{"rope_theta": 10000.0, "attn_scale": 0.124, "init_std_o": 0.00864, "learning_rate": 0.016}
Each number is 128 + 32 x the weight over the matrix's rms, rounded and kept within 0 to 255. Layers, rows and columns count from 0. Numbers have three digits each.

# layer 4 attention query, 256x256, rms 0.241, rows 151-255, columns 0-63
107158111129123125186140189130140115077127164128137076120088090145121119152131114119092123160089187211079212140060143124125106139117144112100123140118103121151154109073110104122074096142195136
101125127144078083095077133100095033125064191140151150125133115140156055110109082116162148147142154163123143147123073105088134151110084135126135121116120063130113119157123169139144131111127116
125132122200158142168132109096182114140154125107121127169169127113131124146155162108190126151075157177170149161146135124115130141137136116149109164107156149113095092188166156116160088060130111
168045135067186103200138164137166106144146088136109094125157184106148111119179116102096208166109107101053150134113138135063159107150103156163162139105067130133141123137076130107119139131172129
131109092160105112112095099158085210074099164131156126113140176129094082090111099104154139083175099112137141099140121060055161119099116172082156158131198112090102172111105065155146092131087131
136122135135125098149145113151175148215126056119137100146140129081112136083108127172066126106090125132088129079117166102085209125150107164171152162170138108162113129125205103131139079153128161
105123138127166088100151113125153156184087116130099157174112115110121114128127124202107124115138191177132132106099163115116118128117112107067122191128172114179156224076102082111141073132086191
137136139110053115153127157116108088091079163158136133190125072093088095153048076077097106126083118120156184114190080143111109140162136113187075113104151168163155118158149127187126147202148100
153130080150136180109139144163055113095133134118100165089113112143101096133146172129096119161125151144079078125141132146152115098104174175059167089114119114107125154104069151102133153139089099
185104112143153144109153081129119141071139115162107156140114226101138157124150142131154163161175117131129176116142155119133120127189137178147130111118128159109115132122138136133183136140090085
176148139131147113123184155057093084112099201106136114150153147130149104132110094152112154077143137098167106149095132102166147137132112141120096123150066170095090178093127093173106155150102111
168139145146115088111124107133145140157146149151154072151166138144125147105110123111157108148125184144151123093129085120126091115090114132144120158119141140124115166134129121139118098051147157
128167131129128143115153140187061114101125147136097065114136146108159133080103131185151107143139130138103114091035103062139090097096109107183134134082125157124142092153141113174100114109113167
104145097140115131132155127148117148064110153132161175123105147087130156136106156129110145059185180132099154121116171185115158140109106091143154124154098124167114161104090159213133141137089094
143184091149151181119096147143094148179100094133135110112192176150104205106122133142147120101149130141106124161086123123145145184049119091118119174143152152085182074123168143112111087136138103
124183098152146157109124123132138162156172104145139103185150142159107116131100127153130136125138129134066134182115114145158098135145140092127113146135165125153131094121125066167127106110175192
136138070159110119117121108084099141147123152145100134082083121154089118113099141160117157145139142131108075104168085137117129104175144145115171206155103212158173134114100094157159127099119117
117138151120149166148106110130131111164183147109119141140067098143080173110124106121102150138171105123066131090160099094165109154127085157101083135138158194123110155169141107129124130124135074
110129111078129090135114129161116154171147124178081071130147196126073125144086064105093191138150136078128173138131138126165117092115070126183143136106068150062147072114148111118095156165099099
126123134166155109077104128132171091071175114103115147122136142123153139123140080152105117138169155109100140087098124124088114138119126100089117145154154112137149154105136117094131070124153115
135152118104178154146092137174122154157177095114149113136132186119150135086133110126144133100097082093197115087110087162084137172101110154149115149174121113149153158131133068119171116114181092
134128096145118162086125099144145101112108181147093079126092154173171110126067135090133138120077111120080132150144133145155132167107117073187079100113104164135133093141110053142072103099151139
074062114079101127123186154066137097147077154127161064179114145120137150141125141129129124135174102119097109095135157117157156113135131105157127093133128120107117114094112104160067108128108146
168124146090076135134146153115134126170148157137102136133156081166068099152117185080086085044107160123105118122094116113152126106192150123137166142069137145105129060151136144193099137058158093
068091138077110086139141114161141141155098127145109052126140124180084134137151114089113140086159166115124079115169140104132143136078106154129141136120152127157141111152120098145128128088090127
127108095087113125100131092108129157146164149103122136078113131141124125126050138137111155167109142131136142183164117089081151139081185135080150123172166092178093075079144132112119161156142106
105098106138093083128106090093130094182150069093182129180107127122132093108121171108123157191131088116142134177182169153170119150129077086077123148101131124059096093116104166139115129154072086
100143157140139138158129135088119124148124089140092126166151126154121177090132112074121114188104124126092091132114133130160078155099091123147149088104100124175122122133114137128117110145100172
149120190097094155136104145133129068127128140136153177106137134141144119116171150113128147117115122061086159169125108119146110114177107129158125121107110131119180067122098154154132096111182129
117178165105169144166144082111124134157093086162090165133111174091088108119188197183114122130120095082123110142175129153162098156133093138183104173137129095153096150118137150083163065102114139
164088130115144096074086123118118136137088111131111125150127100133180104143065224154205135131075108157137143136116104117139113156133161127159119141090153156104096141155165087109208103076095090
122183138147091158097087086089126105116226102085155105134137136189125118106093153135134103094156106106168141140115122106119117140152087076089149148154182169118154123155112155129130123110160136
185090140120091139099157138137146117123131102125137130098076125122124093126119135133159105122148125168123142105173153138070120130143097152126107058106182130128123114134175126097142143150116138
132128080127119127098126107114148067080134144098137141133071199105130152149120138171065155081080155072133126139123102171097154114134134155144138122129085136117148161098101085137173177130181115
125129150163105092132099109163130125152177073154086149125096145103044090169124101159131072082181137157142213137150155122119055134136108166102183115181121111192129151150163146136065160123159124
083143131121148071133140120096159121162095074142123157133121141151115087099117160077070136113112116114089135156088108162141150137129154102112198132138145133087117105155090100083135087180117088
167102136131111156041094162134158138190136110189146134177139148132114168138108085094131142120129123177134112130177136147066142151125114150115168118128135135071113148152138161113133115164133095
108172092146182130148151113123154116096114091171147113058181119128151139110158143142087084152135103107105077049143069144135105096102092177129129103175158184113146121154125063041174173124129111
122112083152087073144131097127102127172076165109089107073127122147169150142122099149204177084145118136079182099116181064114153098128135126154159113143143118125137122144095178124080164128078144
108131128133115114084181203149117158124148085151160115104108189086172157083132109108056158156119183163116116158155142162076138128156186180102085139111137156113174095173112144143123114165163089
080106089076136082165172163122114175137090071155118082122188116103114138111120145118152150178134122123126138162140175147113150155092167104108163175112114120142089131114153081114116162079138025
046150150143182126114228118255169119206137150166138161117133111111158182099161150094081121115149150097089130098120185139139167101156122124067128197154073134103143090068144100145123104101156142
133053084021100096255202188048057193164109094079050065156149050152172065032118054107118180096198141189167161123163077153194141122187141098156170046123072098143124138082082135168098065237089124
139200029202095127097144075114105156158242170147152133139158182066160136117115108146111140219135092162129066196167118119101088124120113095154147074079203176163106079165068127105148115157110093
117142138102165074134139097169131077135103055025062169149128132045121255100101170140159078127090136101111079113085133124176154057213190153108118198176120139149135051133192108148141174075136078
141082134061190139174201194077109162193040131128117170158081100135126133112127141105171127123108119092128134078094082190142131189079136151161116065100072067156120106155092080116046134108114170
174142116130038049032177144116053080096043127168121077153172150104139144083114107097151073107170070098118113125141096126197126153120143159151098138116151069164168122124144146059121183094075128
137043164072183099174173105146145093080074113082207141160147132124094116147159123084074144088120112177084100202013136126103121095099086162117135183140133146169170118093101143121163104151208099
124050179130238172157176124155137130122047072044120091101096102157168123096122173119107141079093145197172161128127088189138150157176113125135121153159151052181107120145135094146074118182126097
096099155139074117099111097102057119113145135135137165132094105070167156135094097105125137181124126115092152116126147109144145175122102146131178175157162119184145107092126098106186076120078115
148161142126100104041065172134075142078097146152100123110092055123154117132107063114139137111179140155160183142150107137154155160174114141163103112129139169116099157086070142171117152058150111
165133110126193128111113102175081122097083121109113161141167115139125069100125101094148128115097111087099152103163100108170179107153144151158153153139161160115081163168190124129187087128130175
140167133141107204124108121161072140102101167136143087085148139103126045103150110141130132142119157152237131108144150153104137195132064094100096063175119069052124132153108109123191096124102138
104155092213096127134158117149060149067161185230122150100132092093138114076116084083126142122144207127135164136182100115064120139112145136110101155123165144111133123056126141125140147162063135
170112100163098103100066156200032132072163182177104108104167123159109116156131054114205102110154147107114200078101081107123143149111109131210158088115134123138117149094066169135128158122126085
161158120116064212144119067131104088061075197112122126126176131155161133145169139111043137139066101097082096103080137138156150090156130126157157101085133139104136127111127162130121100075181117
133120173101112142144135172135073098141126198102125067129078078158121122124138127137137114140164121152177170134097121085161087118082106083095097125093125086110106149076099164159087154139138119
137109150059125154146105148106091110108107167133149154124053107128118163137147041140119114121123175105148118118106125127099107107108143096164118095169188101158108112169099145121119133115094132
141103156078133175176140120118175154181074073091167153135074129105103168172136102126126127079063145120115133103152151158134125097147130088073097102119102140135105083168152090097127149174125106
114145053146104127115049041179110137100158178208105140106141086140157147106129133087143079159100119136129087172150144087109134121121125101111112060086119090151102133119180124096085088243098122
106142150173075151135105122151054147118172161180110135149139106160143080064040145143125121106125090074161129127192094146098081107089135103171105068124144167097085169079126187078147165137143159
156145142117160121116124207120091107113142052099123157175114188117137117114056164156077197160171201124158066125059110162133162209128176108137178088148160147060128104100163153159145165117148136
097156144137069069156168147138103147152099105165093045076104186119102067132061131090150160099129108142088139113111175103077109105146140133159104069126050107136101124095089102169088147136138134
066097192086138136146172106172189180187133054109174153102151153158156182096247131113146090189057118119075141124150117171085121138124090162076114116105089108151140156121117170098119108132146239
123193117147073146132091133125033108109146149116162108041163108208112131118145080137108179150176124140175103139125132149140122108140118116155102084135113009128083129104108137131142134167131137
112100097093167094118173097116140107135176105092104159143142203118105161103125090111140123099101150154164138151098149137169126116142135153110122174116089108159117123107096106160122105132180164
077182079154099122161112096099112109126130143192123162088065118080139145142114115169128143150211122150123143150157132116090123098144153096135097175172158098096118147094083131114154141127116033
042106167131107119083129164095135110161109121052115137172125138170145091161103109145141118142141134087176128099137096112102114129149100075083129141131110090064195110183120170105098136104096177
153152153061115146144111118163176115241110120144159081162136129135181128112104135151134155073105151111059080157161201123173162159133153124148146164145151103124112119126149161156112106115144106
115066130088134167107136166158142160086093051105073127093107175149106094106117096058130152139124111120158108169121128143124131128146140125117127098156126124113136127106096136108111126198092154
169115101151061093157145127091110172063116144123149156184120164093112124123156123142211109118114158102095216162115172111175114112080131185115184115084146135109121191135132115156146139100105102
145106181127095165182122125115140131081118125133132159139145097127149156159093109127126137206118190135134204143073130083129110052101170184104131139136139112103125146124145138127127131151120162
090156085189115156096116140134148132161194114157112116114111134148166100119112141169111103152193107159128093088064107146100148153114119126103134178113081083142094143162099106147135125168100118
059128124178139148164130129118179148146129118123120103149106158124146172117147130132121090102086109141134111120144142146129153121088088096141118136171123068073119083157150162100125123150171133
133085132124116108163136093143095144082108120057142098180139127169124108134102159120081155117068119155112131134110121146083104109098130099129233114156104115158175124154128101113152136140074116
135122128117079115107115121088137146170144079105177121105154110139120093100151108126172130113100109083145141099121158129123159067158132123115101114153097120079153133149086114109131140106176089
084104116133107095131101098197148123141087109137144137094187119184137143156111090101156165155121111088099147119081158181067130106169066118151134145100090175084155105145118138152150140138139145
124139121134140090099104191115147157152158100061129107127092098123089106155171098110080119086170128128122098183066157202133171096105129138103167071106165131132159126209076103128122086152121114
164159151130126140126127146119068077152117144134130083153133071114130082119157174162115124153103151125144192136134098133146126110085133141109098120113118134113108119142148173121118149144164143
111136176150113138186194164118123141106110172150165149145158098143109134129129107136148096148130164121108190148119151138120168128176151162114123143122128076125109083100089135102142186114123113
149106187073108174151165170208159113209090087137158091143145108130122201145093081111117125136108153128138113172102078082118156120130132174107129122145087097185091127104144168132185096141114158
110122126088100092165103197130098142117158121123148118165044178115128108121098115143116086126152099123177069106131143131101119152132101104128120163148185128131120168133140117116067119140115096
132131202149088165131166138115153121102112160121134185119121085192109109161129151115147134100083135108123117124065181151092144075156107168124121139118129127095093153084141138165105138122110177
141124136114211188140143095130144103144140110151140115118156177130137141124110077114113148119131101098124112095113121139062132092117067121106158146168151145098094126092140149114129105129134107
124150137076101119137092137167112149131121111136069109172126169155127108083113195127129096203169148110130119128154123124132115139112137135143134161081150125096154130116147147119112097121169150
084143143190137175119144086147116097054149106070160100131114183184136119168132117078141175089135081151083168152108117111106116142133158130108132122130109184168139101121125123162105142144154109
094158115183191123116092136135166142126171148080120176107102136128118134152135125151131127141139153165127159089198122094102113133117151168116125100152115134133155111170170135113126120138142061
155165103164101138155160136097095091136152137148146161112126095080130163125120138134146176148088110135138070112155140161192106149132111149139148121059121126127133130159165110116104143117101115
119145111079150173158163086131092156120126164189067199183116126100065115150156162134122114085108130110087120121150089125163129120079157101087156119153112141123166156136165093154051062164153140
162092109123171118111074105140128105154139125131123145130178130130117111154156144107091197098148166099132095114076100169101136118114085133154119124138112115125110169120153106150143117160110088
151119094115126107111122164136144161090101073096068126098097117092117100124109191150118149123129163153108117119147118115144112101100104094158144085123130135103154092134171151127095118155104098
110101119138156150111082149126117162170185120076125113139103141130122071104084058148130167123127111111163134081114125148086194175140156100168091134123169089078110116124110093141111117152191126
191167093146139123119173151142088105100118136111104080200187179127114118099129102173146150099143071148117129139143162123136076164062099148088111156179141126068155115135187084105178113149170089
195142130115130163112126151128091137157095143130198124116098130110164100133145168109138115122069131120147127118095145080110152138123144155078145128161108135109177135106123102117123129116162066
126104109110110095098117142116119159138156091124165143082125168144122111099107124137055103148079137126177151152108097136076127133171139123132135125154129082097078137055158099094138164147064125
165124124114124062124117117080120112108119123120168137159155124189119126113115156155163151115147124183108154137107125124114185140128148169139155116135174131138154129103128131146119098157132179
149074103172106179157140129140120172118189156116139142150185154136140099129095129119153124098110171099104113117062086136142100145128143143114145113089078181098139127108102113118181163177146122
153107169083138090164083125159135122129152147082083133161131082105121107171174164054159092108143156160080121153145157053118107119049137134119116160100155147098114124159168167103080117144152087
096093109122113104151197125059162164111115117112141109165111089158101151136153121099149064128101169121087160133131089115147130103122142050110123125118104153147040169128138174101110153147131133
162119105130094087134156148111108125140098137116130049142160131186163116188123156137153112091137149144131131081087100124119101113135149124090130165162097120121115140100097094104159165112139152
111139144123157131143109163113160139149107113147074154155157111096082087185079124080097135097148117195076188149078091177187134096167151111071112160143160096118124110099114084164182146149100069
133108119113116156135110077128078137111127147131092152111099108126184122057082099150170137094093114106114174077114098161095128122105116179110154139138138156137136100113076143133140156123141122
123194133166106119134140083097136127133132119096103146116089171099152096122161099179124067152126124092145139126115093095148066071111115173086160128137076149166115113125103145082129177099116156
096151119167101126145151155126111099100142098106137109117110144163088116183090150114149065144100127147139101145084100075157108125143131162100121158154059160124184114146157101151138116160113176
130152170166126135120148110105104143113120196089145156149165138099159070172135175102156140121086136105150155078148080050109089192135091100083161105098096106138133176121166177140164080119107178